Weights of a small transformer language model: 2 heads of 128, RMSNorm before and after each block.
Each number is 128 + 24 x the weight over its row's rms, rounded and kept within 0 to 255. Layers, rows and columns count from 0. The size above them is the row's rms in percent of the matrix's.

# layer 16 MLP up, 704x256, rms 0.0877, rows 375-409, columns 192-255
size [100 100  98 101  92 105 102 100 102 105  99  96 100  98  99 101  91 107  96 106 102 105  97  98 100 102 104 104 107  99  98  94  94  98 103]
[[ 96 158 145 108 155 149 138 124 146 129 164  98 129 162 121 154 115 159 135 150  94 125 180  66 130 142 164 146 111 155 119 133  93 138 127 126 140 118 160 130  71 126 120 123 122 144 128 114 103 167 102 129 133 165 132 155 129 124 140 113 133 151 132 138]
 [118 146 127 195 102 130  58 139 112 126 168 140 118 124 103 118 153 143 126 120 116 179 158 106  94 123  99 107 128 143 139 122 124 104 138  67 142 139 118 155 116 115 124 136 136 142 133 135 104 126 107 124 105 172 148 155  91 159 145 150 111 129 164 126]
 [ 91  97 133 164 138 126 123 151 129 139 123 156 155 110 169  91 107 116  98 115  89 129 146 157 164 119 128  88 151 123 131 148 119 171 142 110 130 182 105 128 151 119 118 113  97 114  66 138 140 158 129 114 130 151 186 124 165 122 125 169 166 134  95 117]
 [107 118 126 101  91 125 141 146 120 110 144 131 131 136 193 118 148 146 154 103 129 121 124 116 133  97 128 133 145 131 164 146  70 135 140 124 100 108 123 106 108 143 158 122 110 113 127 152 170  97  81 138  95 147 139 200 138 136 126 171 124 116 102 145]
 [115 114 123 136 115 107 172 120 110 140 122 147 128 107 119  86 149 114 165 146  90 118 116 142  90 135  92 132 114 136 148 129 144 154  90 103 116 129 119  91  99 144 153 140 184  72 136 125 146 139 151 145 138 110 149  95 143 117 117 109 130 135 131 127]
 [121 120 121 129 156 133 136 107 150 150  87 161 124 105 116 131 133 147  59  88 136 131  91 166 132 102 149 138 163 105 144 180 121 130 102 138 147 112 129 113 153 182 100 146 145  61 105 122 105 102 159 121 153 163 119 132 117 117 131 110  90 131 106 121]
 [101 130 139 130 172 121  98 100 147 114 121 105 115  99 121 149 152 118 188 139 111 125 121 123  97 132 169 119 134 138  93 115 136 120  73 111  87  93 100 120 149 131 126 152 156 104 108  98 100 134 112 152 131 138 148 126 119 139  90 118 117 115 173 172]
 [141  96 138 140 102 112  92 117 150 100 127 126 158 139  90 116 123 122 113 127 153 132 158 129 139 118 104 153 101 122 102  88 139 112 179 135 122 176 176 132 188  91 143 122 129 156  99 111 126  93 110 162 126 142 133 144 126 118 136 126 156  77 147  96]
 [159  58 138 122 117 113 124 128 122 150 128 110 126 101 123  99 153  81 142 150 139 167 142 113 121 124 123 137 148 126 118  83 122 146 117 106 102 122 135 124 155  97 118 149 139 120  78 142 110 120 144 144 133 160 112 112 120 112 121 124 106 164 126 130]
 [105 134 118 153 113 106 122 126 147 128 158 153 109 170 111 101 101 167 143 132 114 144  86 101 159 112 158 140 138 143 176 117 120 116 157 126 123 139 146 120 167 121 128 180 109 131 150 122 117 145  91 162  99 111 130 146 166 135 170 123 125 141 123  99]
 [154 111 118 109 112 114 171 153 152 145 126 111 107 158 128 117 127 142 140 135 140  92 137  97 134 133 175 180 155 116  79 123 152 144 153 101 146 131 138  94 124 156  73 135 119 163 158  90  91 164 155 129 147 144 104 126  94 141 151 109 122 122 147  83]
 [ 93 154 158 119 155 123 160 131 146 142 152 133 132 181 113  97 103 140 105 106 157 157 133 103 115 119 146 127 160 123 131  85 108  85  91 149 166 106 124 133  97 136  79  97 121  85 116 103 128 145 157  99 133 154 142 160 124 134 105  73  91 143 110 115]
 [177 137 101 163 141  99 148 103 117 118 127 106  67 116 126 156 132 143 129 135 172 139 128 150 105  72 144 117 136 164  98 146 175 133 148 134 121 142 132  74 165 107 139 147 106 104  99 134 104 118 142 126 150 140 144 142 102  93 135 153 150  96 147 155]
 [113 101 160 149 121  59 133 137 119 174 149 132 132  89 146 120 135 138 122 128 128 126 127 155 115  74 117 154 143 106 144  84 126 124 150 132 117 108  92 111 110 107 167 132 129 128 180 148 160  95 159 146 165 122  95 120  94 126 122 154 128 113 134 149]
 [102 188 126 144 138 120 146 169 175 142 106 148 133 136 109 124 189 170 109 149 126 139 147 157 143 200 123 115 163 140  95 129 133  80 145 124 151 109 141 169 123 138  68 148  85 135 136 119 123 129 136 106 129 166 173 121 159 112 144 110 110 121 141 147]
 [ 89 102 110 118 116 130 131 125 119 112 101 109  99 139 153 164 109  99 117 135 106 153 104 153 131 135 147 121 106 128 151 134 165 137 126 155 129 156 126  87 107 168 142 121 114 165 151 116 120 180 147 135 127 104 164 177 144  80 127  91  80 144  96 113]
 [ 83 167 108 162 125 191 134 118  94 151 125 100 139 148 171 101 154 142 150 109 121 149 113 135 163 137 177 102 115 103 141  92 141 128 117 109 158 114  94 134 102 128  97 138 101 105  87 148 119 154 132 112 120 121 119 111 126 177 130 130 161 146  86 115]
 [152  78  96 108 167 123 117 125 105 104 107  97 165 134  98 148 221 135 117 122 135 139 102 112 142 165  93 166 115 137 117 165 140 126 145 109 104 130 105 120 139 103 134 134 140 111 146 101 129 111 107 135  89 163 103 138  97 110 117 181 113  99  99 160]
 [123 116 105  97 147 144 153 111 114 130 142 111 114 143  97 120 125  82 113 118 156 124 118 149 126 113  98 145 119 141 129 139 115 120 137 149 106 149 126 125 106 142 151 132 130 115 135 110 101 132 157 122 132 154 159 112 129 115 119 161 108 124 150 177]
 [ 96 100 131 113 160 109 103 142 145 133 113  87 122 142 147 181 142 175 152 154 120 142  69  90 145 140 128 104 117 125  93 110 140 106 150 138  66 143 128 127 131 132  77 162 100 159 139 134 139 144 146 128 134 171 139 109 135 153 168 114 139 142 148  95]
 [111 118 121 160 181 142 156 104 160 128 141 131 146 144 128 106 151 167 136  77 142 178 140 150 116 114 163 161 139 130  97 124 150 147 105 134 135 131 117 160  92 154 118 100 125 111 130 119  99 127 146 135  97 142 146 116 133 121 106 172 123  82 145  92]
 [125 115 123 140  99 181 116 136 171 148 140 103 118 170 141 148 159 154 111 125 146 144 103 147  82 109 186 160 167 135 152 115 125 115 119 157 162 118 155 137  77 130 102  84  94 143 109 110  84 159 157 125 149 133 146 187 142 102 101 146 159 115 107 133]
 [ 91 131 123 116 144 139 151 132 106  62  82 114 126  64 164 117  93 113  83 110 135 104 118  99  78 109 153 141 142 145 108 132 127 107 117 172 130 123 109 116 106 114 132 119 167 149 109 153 162 130 131 146 147 138 140 109 111 165 112 164 116 144 123 114]
 [125 139 101 155 121 132 116 121 115 125 122  86 165 107 165 173 175 132 138 101 131 137  97 154 135 112 134 126  98  99 169 144 145 129 151 155 134 128 208 107 104 131 103 146 153 147 168 112 116 110 146 156 124 169 127 107 130 139 112 118 151 157 135 133]
 [142 145 108 168  78 153 126 132 134 124 136 126 105 176  89 119  95 116 114 157 132 149 146 142 134 168 121 132 138 125 151 148 160  87 115 124 169 117 124 124 129 156  92  67 159 148 149 177 139 167 143 134 150 127 142 131 124  78 156 107 107 119 126 152]
 [102 108 151 119  96 152  89 126 189 158 130 139 116 125 129 159 157 165 120  89 159 128 108 144 116  95 115 115 155  89 130 112 136 170 121 132 133 127 142 132 128 138 124 163 101 130 146 136 118  94 125 143 117  89 119 134 132 161 105 152 144 141 116  97]
 [135 176 132 100 109  77  71 136 138 191 134 193 124 102 167 114 161  99 104 178 147  93 117 137 174 144 116  98 132 166 109 146 134 141 117 139 161 135 128 141 130 124 169 159 137 153 101  93 141 159 136  82 175 137 114 141 131 153 115 119 126 117 121 159]
 [171 143 113 117 104 105 156 149 129 124 169  80 163 165 100 141  53 118 112 130 116 174 116  92 168 155 136 115 110 136 137 140 172 131 147 107 126 160 128 124 164 103  84 151 108 126 135 130  94 132 119 125 160 143 143 121 168 161 154 118  85 145 144  96]
 [ 88 125 113 112 123 144 111 150 114  67 155 138 149 125 103 110 159 132 138  88 143 100 126 112 141 130 143 115 149 169 125 123 117 112 146  84 130 147 114  94  68 164 150 106 130 128 124  85 127 109 183 120 134 138 160 156 117 114 106  92  96 128 123 138]
 [141 116 124  95 101 128 120 120 148 116 107  81 120 110 116 114 100  93 147 158 137 100 111 137 121  91 110 110 148  91 130 126 122 142 123 142 124 157 142 133  59 103 112 112 148 150 128  71 101 150 143 143 122 110 131 145 137 136 122 148 164 108 108 158]
 [ 87 151 113  96 120 113 128 126 107 123 120 107 163 107 130  81  79 109  95 127 125 137 132 126 142 116  84 103 154 170 110 175 105 168 120 140 141 154 106 138 119 137 118 132 124 117 116 150 142 147 164 163  91 153 131 107  78 144 100 121 155 129 131 119]
 [ 84 152 120  87 159 119 148 132 164 145 147 114 130 136 139 160 116 132 162 140 137 151 149  97 102 136 125 143 152 127 136 132  84 104 123 134  88 160 145 107 129 142 135 138 115 132 154 105 106 117 188 109 136 141 144 137 166  71  79 134 154 145 110 129]
 [113  86 156 151 126 146 130 103 136 141 162 125 116  94  89 110 161  97 100  71 137 116 127 144 111 155 133  96 114 120 107 171 152 105 145 115 106 140 120 194 131  92 158 145 116 113 116 133 123  97 117 142 152 122 135 110 143 137 157 113 112 125  91 125]
 [180 135 116 140 122 138 120 117 122 164 108 138 157 131 151 104 168 164 147 108 144 122 183 122 104 137 127 156 105 134 124 130 132 106 152 173 141 118 156 120 116 151 124 136 110 139 134 122 151 148 144 173 111 124  77 133 143 139 119  99 162 104 112 108]
 [103 148 141 118 134 128 110 113 114 129 116 110 146  80 122 139 151 137 106 137 104 143 126 140 121 147 123 134 140 168 125 152 133 141 125  97  77 175 155 141 150 131 129 148 131 177 105 103 124 154 126 166 115 193 128 115 147 152  97  83 166  89 128 112]]
# layer 16 MLP down (transposed), 704x256, rms 0.0824, rows 375-409, columns 192-255
size [ 97 103  98  91  92 105 106 102 102 106  98  96 103  98  99 102  92 110  97 106  97 105 100  99 100 104 105 105 104  98 101  98  98 101 104]
[[140 123 124 150 154 127 131 144 100 101 101 112 126 131 140 184 102 124 141 139 118 123 128 108 109 138 156 128 104 150 115 161 114 108 153 162 116 146 177 109 104 115 113 110 118 113  94  81 135 122 112 142 132 142 138 137 125 129 107 129 177 141 145 127]
 [141 158 137 104 179 120 169  84 127 116 108  96 140 129 123 123 121 168 159 137  74 152 142  97 154 125 124  84 131 156 145 161 143  97 133 129 119 148 147 138 163 125 114 118 114 104 146  96 165 132 137 107 119 167 102 132 140 113 104  87 167 116 116  98]
 [103 107 144 136 133 192 105  96 125 125 150 149 120 124 171 144 137 122  99 138 161 103  99 108 115 134 171 146 153 133 116 122 122 116 124 123 102 116 116 132 126  84 143 122 147 143 130  95 139 119 130 118 143 126 130 145 166 135 101  72 101 137 136 105]
 [144 127 136 128 139 113 165 155 104 131  97 155 150 154 110  72 117 146 134 138 108 123 153  96 166  66 146 123 107 134 106 164 112 142 144 149 125 139  99 129 125 138 154 156 145 125 124 148 133 112 137 116 102  95 156 126  88 146 132 109  92 148 132 141]
 [164 110 171 112 153 117 105 147 115 104 138 155 110 166  92 149 132 149 133 125 169 163 115 147 143 145 152 144 144 142 135 141 140 141 104 103 144 138 129 130 149 126 123 109 104 140 134 151  91 107 119 128 176 110  92 150 126 129 136 108  94 141 137 124]
 [137 110 139 134 105 169 142 120 140 132  91  97 141 115 144 126 103 146 107 115 175 124 111 146 112 121 112 119 121 131 161 135 121 152 119 121 130  86 156 135 132 151 141 131 135 164  90 119 110 126 159 138 135 166 113 115 112 158 114 155 135 158 131 132]
 [163 161 121 112 143 155 158 145 151 165 129 148 153 113 125 106 130 127 146 145 159  76 181 180 117 103 116 159 126 125  95 142 132 145 116 146 153 103 157 129 121 116 122 125 129 131 133 178 105 109 157 134 163 119 153 146  96  86 148 144 143 129 162 144]
 [156 138 109 126 124 117 109 129 149 132 128 112  93 153 133 152 156  87  88 125 137 134 115 117 144 130 134  81  93 138 167 131 113 108 126 158 154  84 162 174  74 116 142 104 112 101 142  94 103 119 166 135 128 128 129  81 124 140 170 125 156 119 135 121]
 [176  93 132 104 110 120  90  86  76 173 119  97 152 106 105 165 105 130 135 130 134  88 123 129 176 180 146 123 129 131 130  98 165 142  78 107 145  84 195 133  99 147 126 140 110 124 158 113 153 125 147 133 130 130 131  91 132 138 148 111 114 102 144 112]
 [133 103  73 127 133 129 132 106 176 110 135 112 108 153 123 183  85  70 134 134 150 112  92 145 153 126 160 122 142 115  94 148 154 132 143 115 112 131 138  61 128 122 141 120 124 146 152 129 152 144 145 130 153 108 105 160  81  75 134 159 125 125  87 104]
 [132 100 125  70 124 139 144 146 132  69  98 143 100 110 178 100  87 121 157 130 101 166 140 117 143 110 169 114 120 115 121 119 148  95 111 133 100 165 116 125 158 147 111 154 119 113 126 120 124 132 158 119 152 137 114 114 138 105  99 115 118 132 124 106]
 [124 148  96 127  75 147  97 130 109 130 138 130  93 112 154 151 133 152 109 127 105 108 110 131 127 151  83 127 132  91 102 203 153 154 159 132  82 173 122 138 140  96 175 172 137 160 136 140 147 111 128 160 132 109 173 141 111 157 162 149 134 108 161 110]
 [136 123 176  78 129  98 105 110 155 149 100 155  98 146 128 184 141 109 109 126 149 139 181 110  91 119 180 152 114 131 135 176 111 152  92 108 103 132 142 163 145  84 159 111 119 172 121 123 103 142 154 142 126 148 106 129 128 117 149 175 109 151 138 136]
 [140 158 162 109 121  96  83 106 116 149 127 116 141 135 111 100 154 179 129 177 150 149 152 122 113 117 151 124 126 138 139 140 163 112 130 123 159 109 103 134 127  95  79 112 157 123 117  95 126  69 125 136 117 148 101 163 175 117 102 103  77 158 150 142]
 [146 138 126 121 118 121 121 113 101 143  87 140 124 108 127 124  86 121 137 124 160 136 140 150 140 128 126 155 182 130 101 148 146 165 112 112 135 148  99 129 126 111 170 112 111 152 118 146 125 118  98 160 160 111  95  93 140 123 154 171 135 171 140 136]
 [ 50 134 127 122 117 154 149 121 147 171 104 146 123 114 120 148 121  97 100 142 159 163 142 141 128 121 128 105 177 104 122 114 139 143 152 148 155 117 129 145 149 115  89  90 138 139 127 125 110 145 158 185 148 120  89 120 128  92 116 136 138 169 138 117]
 [188  90 136  88 127 104 133 128 109 112  93 172 113  91 101 131 130 103 153 156 130  92 130 123  90 123 114 202 115 124 124 169 140 125 142 126 120 148 163 117 134 126 127 159 125 161 149 119 116 101 154 173 150 139 121 156 123 112 124 145 108 134 154 129]
 [116 151 184 106  77  65 177 146  66  79 152 118 139 152 130 173 123 130 111  91 134  82 121  98 114 169 164 119 128 106 132 128 160 174 131 164 137 115  85  88 132 106 123 118  99  94 130 151 164 135 102  91 122 135 156 148 107 121 102 111 122 149 111 128]
 [117 150 117 131 142 140 167 134 108 110 154 131 136 130 117 124 124 152 181 114 137 157 118 134 153 135 140 100 136  96  87 118 106 169 126 108 138 109 110 143 131 142 146 124 126 104 139 148 181 138 124 116 128 125 120 127 106 102 133 145 142 136 123 150]
 [111 177 139 143 111 149 155 147 155 147  88 118 146 133 145 157 126 114 132 112 145 138 123 135 102 130 106 112 119 130 117  90 104 115 169 128 104 158 175 107 140 164 108 111  81 160 133 130  80 185 127 127 101 104 132 169 138 133 144 128 114 131 128 133]
 [ 89 133 156 157 160  85 134 132 137 118 118 140 136 134 127 118 131 139 126 166 127 129 166 133 158 151 116 122 168 135 119 103  89 119 129 150 129 121 111 167 109 140  75 129 155 118 173 121 128 124  88 132 130 114 116 129 133 144 148 145  84 161 118 114]
 [ 95 107 158 142 161 134 155 115 104 127 142 164 149 136 142 140 159 160 109 166 103 119 147 129 139 158 128 144 134 139 168 120 136 111  80  89 169 107 154 152  87 132 107 116 166 129 156 130  89 185 102 111 129 132 113 100 140 117 123 160 124 114 170 111]
 [173 155 129  97 106 140  84 142 151 114 134 127 146 162 166 155 122 132 165 111 148 106 156 104 126 130 105 126 123 115 166 134 126 120 141 104 130 148 143 105  91 176 129 110 141 140 143 119 128 155 140 148 165  78 119 178 116  71 111 148 148 142  91 131]
 [120 140 170 151 144  90 103 177 116 105 140 116 112 162 121 170 103 103 125 114 119 149 122  90 157 144 103 119  82 148  73 140 130 101 111 137 108 120 121 123 165 190  98 142 149 178 146 101 138 104 104 149 116 113 157 110  81 155 132 150 170 163 129 119]
 [141 111 150 107 162 137 128 113 132 111 127 109 144 150 153 121 107 137 142 131 115  95 153 133 113 167  99 129 168 124 131 136 165 140  88 144  83 182 141 139 116  88 143 151 155 128 118 187 123 142 122 101  78 172 153 126 144 173 152 142 172 155 147 126]
 [105 112 131 108 173 110 132 126 161 130 143 105 165 116 149 127 138 139 105 146 136 113 151 112 142 100 150 107 144 111 108 122  99  97  87 106 141 127 102 139 142 131 159  62 143 157 138 170 110 136  93 108 131 133 102 135 154  82 120 129 100 126 116  82]
 [138 112 108 105 122 133 105 118 149 118  84 122 146 143  96 169 115 139 102 132 157 121 137 104 113  98 186 115 152 100 100 139 129 140 102  98 115 123 146 110 158 153 125 132  98 103 131 105 121  75 144 136 137 161 131 147 158 132 126  83 104 129 102  89]
 [142 157 129 113 100 172 128 106 136  92 105 129 154 126 132 132 182 115 119 123 149 117 117 158 146 136 161 141  75 128 112 106 142 168 152 127 142 119 128 118 142  90 117 151  99 155 125 157  81 181 164 106 141 137 140 135 141 127 137 177 149  99 112 100]
 [120 118 122 160 133 113 101 116 147 127  86 147 122 146 126 128 139 153 135 143 102 113 152  90 123 109 117 170 130 141 135  65 116 145  88  87 118 128 121 100 152 112 113 151 150 138 155  93 148 117 115 130 134  87 136 159 118 148 127 145 100 104  94 122]
 [127 139 120 121 133 157 140 129 111 136  87 190 137 159 147  91 126 144 133 170 139 161 118 124 179 129 123 156 162 114 119 171 162 127 131  78  84 134  99 106 176 112 166  86 136 119  94 111 144 128 172 125 111 163 109  98 108 139 140 143  61  86 141 145]
 [184 100 113  80 140 129 166 144 131 157 143 148 123  95 119 124 137 118 135 125  92 126 111  98 132 112  93 116 121 129 161 120 106 146 169 102  83 129 141 143 124 132 108 149 178 106 112 115 175 113 149 143 125 167 131 150 147 124 107 136  98  76 156 169]
 [139 161 112 165 139 147 108  95  88 111 133 165 136 148 101 109 142 122 138 120 119 132 135 124 143 118 123 119 131 137  95 120 156 120 115 169 123 122 147 146 143 142 167 122 193 140 140 125  69 109 118 132 100 109  81 133 122 134 119 108 137  62 107 142]
 [184 124 131 104 129 121 122 161 112 122  99 126 108 128 156 127 125 109 138 167 104 131 137 112 129 131 142 172  90 166 127 122 126 151 159 112 126 165 131 102 112 154 160 139  99 117 155 138 140 120 112 122 141 149 114 167 122 142 163 124 123 115 121 125]
 [183 126  85 108  89 169 113 101 123  94 164 120 124 119  86 158  71  95 151 149 139  91 130 103 134 133 132 157 153 124  94 116  94 137 143 124 102  94  76 154  95 102 149 109 112 111 100 134 131  81 120 123 135 127 172 145 106 120 151 133 127 135  99 167]
 [161  85  95 146 121 125 127 104  77 101 127  90 142 138 133 144 119  89 130 140 165 142 118 125 113 129 166 135 139 113 111 137 157 141 110 107 112 114 125 186 103 123  88  88 115 122 188 130 132 128 151 140 132 128 160 126 137 104 118 121 162  84 123 114]]
# layer 16 MLP gate, 704x256, rms 0.0852, rows 376-410, columns 192-255
size [103  97 102 102  98  98 100 101 108 106 100 103  99 102 100 104 101  99 103 102  98 101 100  96 108 100 106 105  98  97  98  98  99  99 100]
[[118 128 113 115 135  96 134 131 117 130 140 153 125 165  89  96 135 128 107 157 129 145  80 119 134 151 138 152 132 177 134 132 138 150 176 151 132 144 111 145 136 118  97 131 130  95 100  99  86 125 103  97 119 164 152 121 118  70 166 121 115 142 115 146]
 [103 132 104 107 176 170 132 103 132 126 101 124 100 144 139  90 110 143 146 113 177 120 140  92 115 137 114 131 145 126 149 148 117 140 139 124 169 137 145 124  96  75 142 168 123 127 127 149 165 141  65 141  88 137 132 101 146 121 103 104 105 135 144 121]
 [118 105 125 103 141 130 150 115 108 108  98 155 141 122 100 137 143  78  85 127  98 123 132 113 147 118 165  97 111 105 104 126 182 142 129 146 176 136 153 136 141 131 116 102 115 175 139 151 121 151  92 146 109 180 135 132  91 145 142 180 125 144 146 127]
 [172 102 132 103 179 145  91 108 123 168 149 139 137 141 131 122 122 192 149 107 194 127 108 136 181 157 158 136 131 106 154 100 154 138 128 133 148 122 158  84 127 108 112  83 106 153 151 146 114 130 119  97 123 105 115 128 153 149 140 117  87 145 147 102]
 [154 132 111 144 132 109 159  69  94 118  98 103 115 104 118  96 150 104 156 129 145 125  72 112 111 107 136 136 134 148 144 162 129 132 155 164 152 127 156 109 177 139  85 105  92 113  89 103 121 125 127  78 138 134 137 136 148 139 126 155 126 105 159 105]
 [134 110 120 120 104 142 130 132 120 117 147 162 130  64  86 163  99  94 117 140 131 153 114 121 151 110 135 113 148 170 130 170 159 137 112 111  93 173 102  86 126 141 124 110 138 161 159 158 124  89 134 154 121 145  71 112 177 103  95 111  74 143 139  92]
 [125 164  96 152 128 123 105  96 154 135 113 113 152 141  96 147  96 119  91 168 122 103  92 124 127 172 154  89 145 129 123 113 139 163 144  96 142 114 141 135 134 140 146 146 100 137 132  95  95 138 136 132  79 132 156 126 189 121 118  85 134 152 121 135]
 [117 102 164 172 113 106 107 103 176 129 179 145 137 120 145 117 110 148 119 151 128 149  70 122 143 128 129 119 111 119 172 120 109 133 122 130  84 128 142 125 144 126 102 165 125  95 136 132 104 115 129 126  75 124 131  98 117  98 132 120 125 178 130 129]
 [133 132 147 126 155 131  74 101 159 190 129 136 112 137 115 127 113 136 141 148 144 189  96 100 128 119 116 116  91 143 120 118 128 152 167 100 127 110 139 120 132 114 165 137  87 155 176 129  91 150 137 123 120 105 131 107 135 154 134 164 121 150 137 104]
 [127 178 149  98 136 199 110 141 117 106 145 118 114 136 119 143 148 106 137 158 149 142 145 173 127 136 115 137 164 161 141 185 129 108 104 127 102 123 136 114 117 135 120 103 145 128 156 131 134 143 128 143 122 154 101 147 179 129 112 103 110 117 165  96]
 [155 151 176 118 187 108  99 139 146 155 149 155 113 181  94 131 151 105 102 112 124 146 145 147 104 128 151 162 105 114 200  96 128 110 125 112 158 129 132 151 143 113 128  67 132 121 152 130  86 127 135  76 122 119 102 127 143 106 129 106 144 151 135 118]
 [127 150 128 182 193 170 135 109 118 132 130 125 169 108 121 136 131 132 160 109 141 123  96 104 162 120 163 127 175 132 123 137 119 105 137 124 109 108 135 154 125 154 115 138 142 139 128 120 137 118 135 119 125 113 125 153 154 111 132  87  92 125 125  96]
 [148 103 109 160 102 121 167  95 160 126 159 179 151 173 132 118 127 125 131 155 122 151 152  96 142 123 155 145 110 119 115 139 144 154 156  97 139 130 110 152 105 130 143 112  69 134 172 109  86 117 126 137 147 122 151 159 149 135 148 137 148  86 126 115]
 [141 123  97 146 129  73  81 101 138 144 149 152 138  92 108 125 116  97 111 123 126 172 143 170 138  89 114 108 119 138  96 119 146 122 146 131 129 123 138 132 119 140 128 137 132 169 170 113 154 143 124 128 179 117 149  94 147 134 168 125  85 111 124  74]
 [156 125 144 125 128 135 127  84 150 134 142 152 116 147 150  72 162 104 161 146 112 190 145  98 154 114 132 137 102 141  93 158 123 152 151 147 126 122 146 121 174  96 139  88 112 178 173 145 151 114 131 120 135 156 174 131 159 118 131 145 151 124 131 120]
 [136 101 141 100  95 141 150 134 143 135 110 150 158 111 119 189 125 134 126 128 107 141 141  97 129 135 131 120  84 107 110 142 167  98 141 104  67 159 141  98 140 161 142 111 122 152 119 168 104 145 127 172 131 144 116 120 145 134 123 131 130  84  98 141]
 [134  96 124 114 128 160 135  94 143 118 146 156 103 141 149 127 154 126 127 114 149 149 108 124  98 110  82 127 140 121 120 133 107 132 117 134 102 125 131 132 117 107 171 126 114 146 131 114 122 130  99 127 116 108  68 101 144  88 114 160 136 118 152 130]
 [134 114 124  98 144 164 141 122 121 135 125 114 187 132 136 120 153 153 139 130 130 104 147 138 157 129 146 116 160 133  80 185  97 126 159 118  95 146 132 127 121 153 111 161  97 130 131 142 137  98 129 145 124 135 160 123 182 100 110 116 132 130 129 145]
 [143 164  71 155 134 133 159 146 151 142 123 143 117  94 161 171  80  62 119 161  89 134 114  89  85 139 126 102 141 152 115 164 150 146 128 112 135 130 138 131  96 120 123 143 124 135 177 126 115  97 135 160 128 148 137 149 165 123  84 142 116 125 143 164]
 [111 148 158 179 103  80 123  96 139 130 103  95 101 108 136  89 112 133  91 101 154 137 102 105 174 144 108 129 105 144  50 118 112 148 101 118 113 134 118 140 103 122 132 169 146 126 137 142 132 146  72 103  87 139 121 114 153 156 106 120 139 142 165  94]
 [111 119  93 161 101 136 148 120 126 144 118 126 113 106 143 140 120 100 128 134 163 135  74 136 132 111 177 113 135  96 109 148 139 198 142 154 136 175 158 147  97  88 102 135  89 158 130 147 122  97 129 171  82 113 140 102 148  98 122 139 110 165 164  91]
 [167 137 106 170 118 101 123  87 115 115 133 115  95 109 133 111 101 159 118 121 108 121 158 139 110 134 131  99  88 152 102 123 124 141 142 147 142 170 148 137 102 141 133 117 143 133 160 126 143 110 136  70 160 111 168 134  98 122 143 136 130 140 141 134]
 [146  98 113 158 119 149 139 139 102 103 135 142 102 140 124 118 117 121 140 120  92 128 129 102 122 165 150  83  73 157 137 122 155 138 165 166 120 151 145 132 175  54 113 137 104 122 147 156 124 118 154 143  98 127 135 154 108 121 123 132 140  87 117 127]
 [153 134 137 174 146 157 150 105  98 101 120 120 104 143 112 140 110 118 134 126 167 138  80 180 126 137 118 165  77 152 146 102 174 160 121 106  90 186 176 144 126  96 110 142 153 153 136 118 124 147 107 109 122 100 131 134 138 144 120 108 141 116 137 114]
 [163 111 151 153 152 121  89 132 119  88  87 101 107 100 136 138 148 140 128 118 158 113 160 149 103 105 124 137 149 115  94 139 154 112 137 149 157 128 153 120 103 123 101 174 155 152 164 129 158 126 107 112 154 106 147 112 132 109 123 144 137 174 125 113]
 [139 103 120 178 121 150 127  96 132 140 170 140  81 152 151 120 128 142 146 135 179 168 144 121 130 104 109 123 133 165 163 137  98 129 127 112  84 148  81 136  95 135 106 195 123 164 165 143 162 141 142 159 134  85 157 111 143 121 148 133 140 112 157 130]
 [139 137  92 148 151 113 129 116 134 151 138 199 115 131  79 137 103 141 146 124 142 145 114 101 133 151 190 137 142 129 124 105 125 121 144  92 127 160 160  95 124 123 108 114 103 124 120 132 129 143 140 115 112 106  81 112 116  84  99 134  96 142 118 119]
 [ 74 119 125 122 136 129 113 119 104 105 120 117 147 151 107 116 122 138 117 143 121 120 137 145 137 171 140 136 139 172 113 170 112 120 153 117 103 159 153 101 131 136 126 124 129 134 135 118 118 133 104 134 112 125 117 103 120 128 125  93 104 175 117 112]
 [ 88 141  93 138 134 154 146 111 114 196 123 123 152 155 101  90 124 129 111 118 135 136 141 159 131 127 154 107 102 108 114 174 153 119 115 122  97 147 153 144 146 182 118 132 135 151 179 163 148  99 186 146 103 142 146 105 139 118 114 143 132 104 156 122]
 [137 115 127 157 177 137 149  79 136 112 142 133 161 120 143 155 129 151 136 132 112 152  89  94 104 107 148 114 120 155 153 141 133 108 148 149 188 127 152 147  97 107  88 130 123 122 139 128 178 138  94 142 151 152 123 175 122  81 121 172 128 169 152 128]
 [128 146 101 120 101 120 110 152 107 116 120 123 117 139 122 146 187 104 113 133 117 101 137 129 184 142 186 126  97 149 126 118 140 123 156 143 131 130 116 116 104 171 135 129 173 131 141 134  71 172  84 106 182 132 138 111 100 111 127 131 144 142 143 174]
 [148 113 114 126 141 101 122 145 103 128 152 124 130 107 134 140 159 146 137 139 127 103 109 106 165  74 107 122 128 128 121 146 158 146 141 151 163 135 137 162 145 120 151 124 128 154 145 155 144  96 118 129 129 129 177 167 104 130 172 113 163 102 108 156]
 [147  86 118 125  60 158 133  89 137 133  90 159 134 100 102 108 159 110 173  73 123 139 115  92 130 132 152 161 140 112  93 137 124 153 147 107  69  92 144 160  88  87 181 132 117 122 134 146 124  79 118 126 133 141 135  76 160 142 140 176 135 119 142 132]
 [119  75 112  98 177  92 118  80  66 153 131 140 113  83 132 222  92 132 138 126 138 147 128 107 141 108 136 145 131  80 114 142 140 159 116 107  98 140 157 147 136 121 116 121  82  88 118 129 136 132 136 127 121 138 154 125 148  95 111 100 145 109 152 118]
 [135 130 113 137 175 104 120 108 138 138 113 124 135  96 140 116 114 112 121 198 166 117 111 128 136 126 192  81 158  94  77 153  91 124 177 184 138 152 138 172 126 147 105 110 127 165 167 152 101 145 119 123 133  91 129 106 157 126 144 106 148 149  91 125]]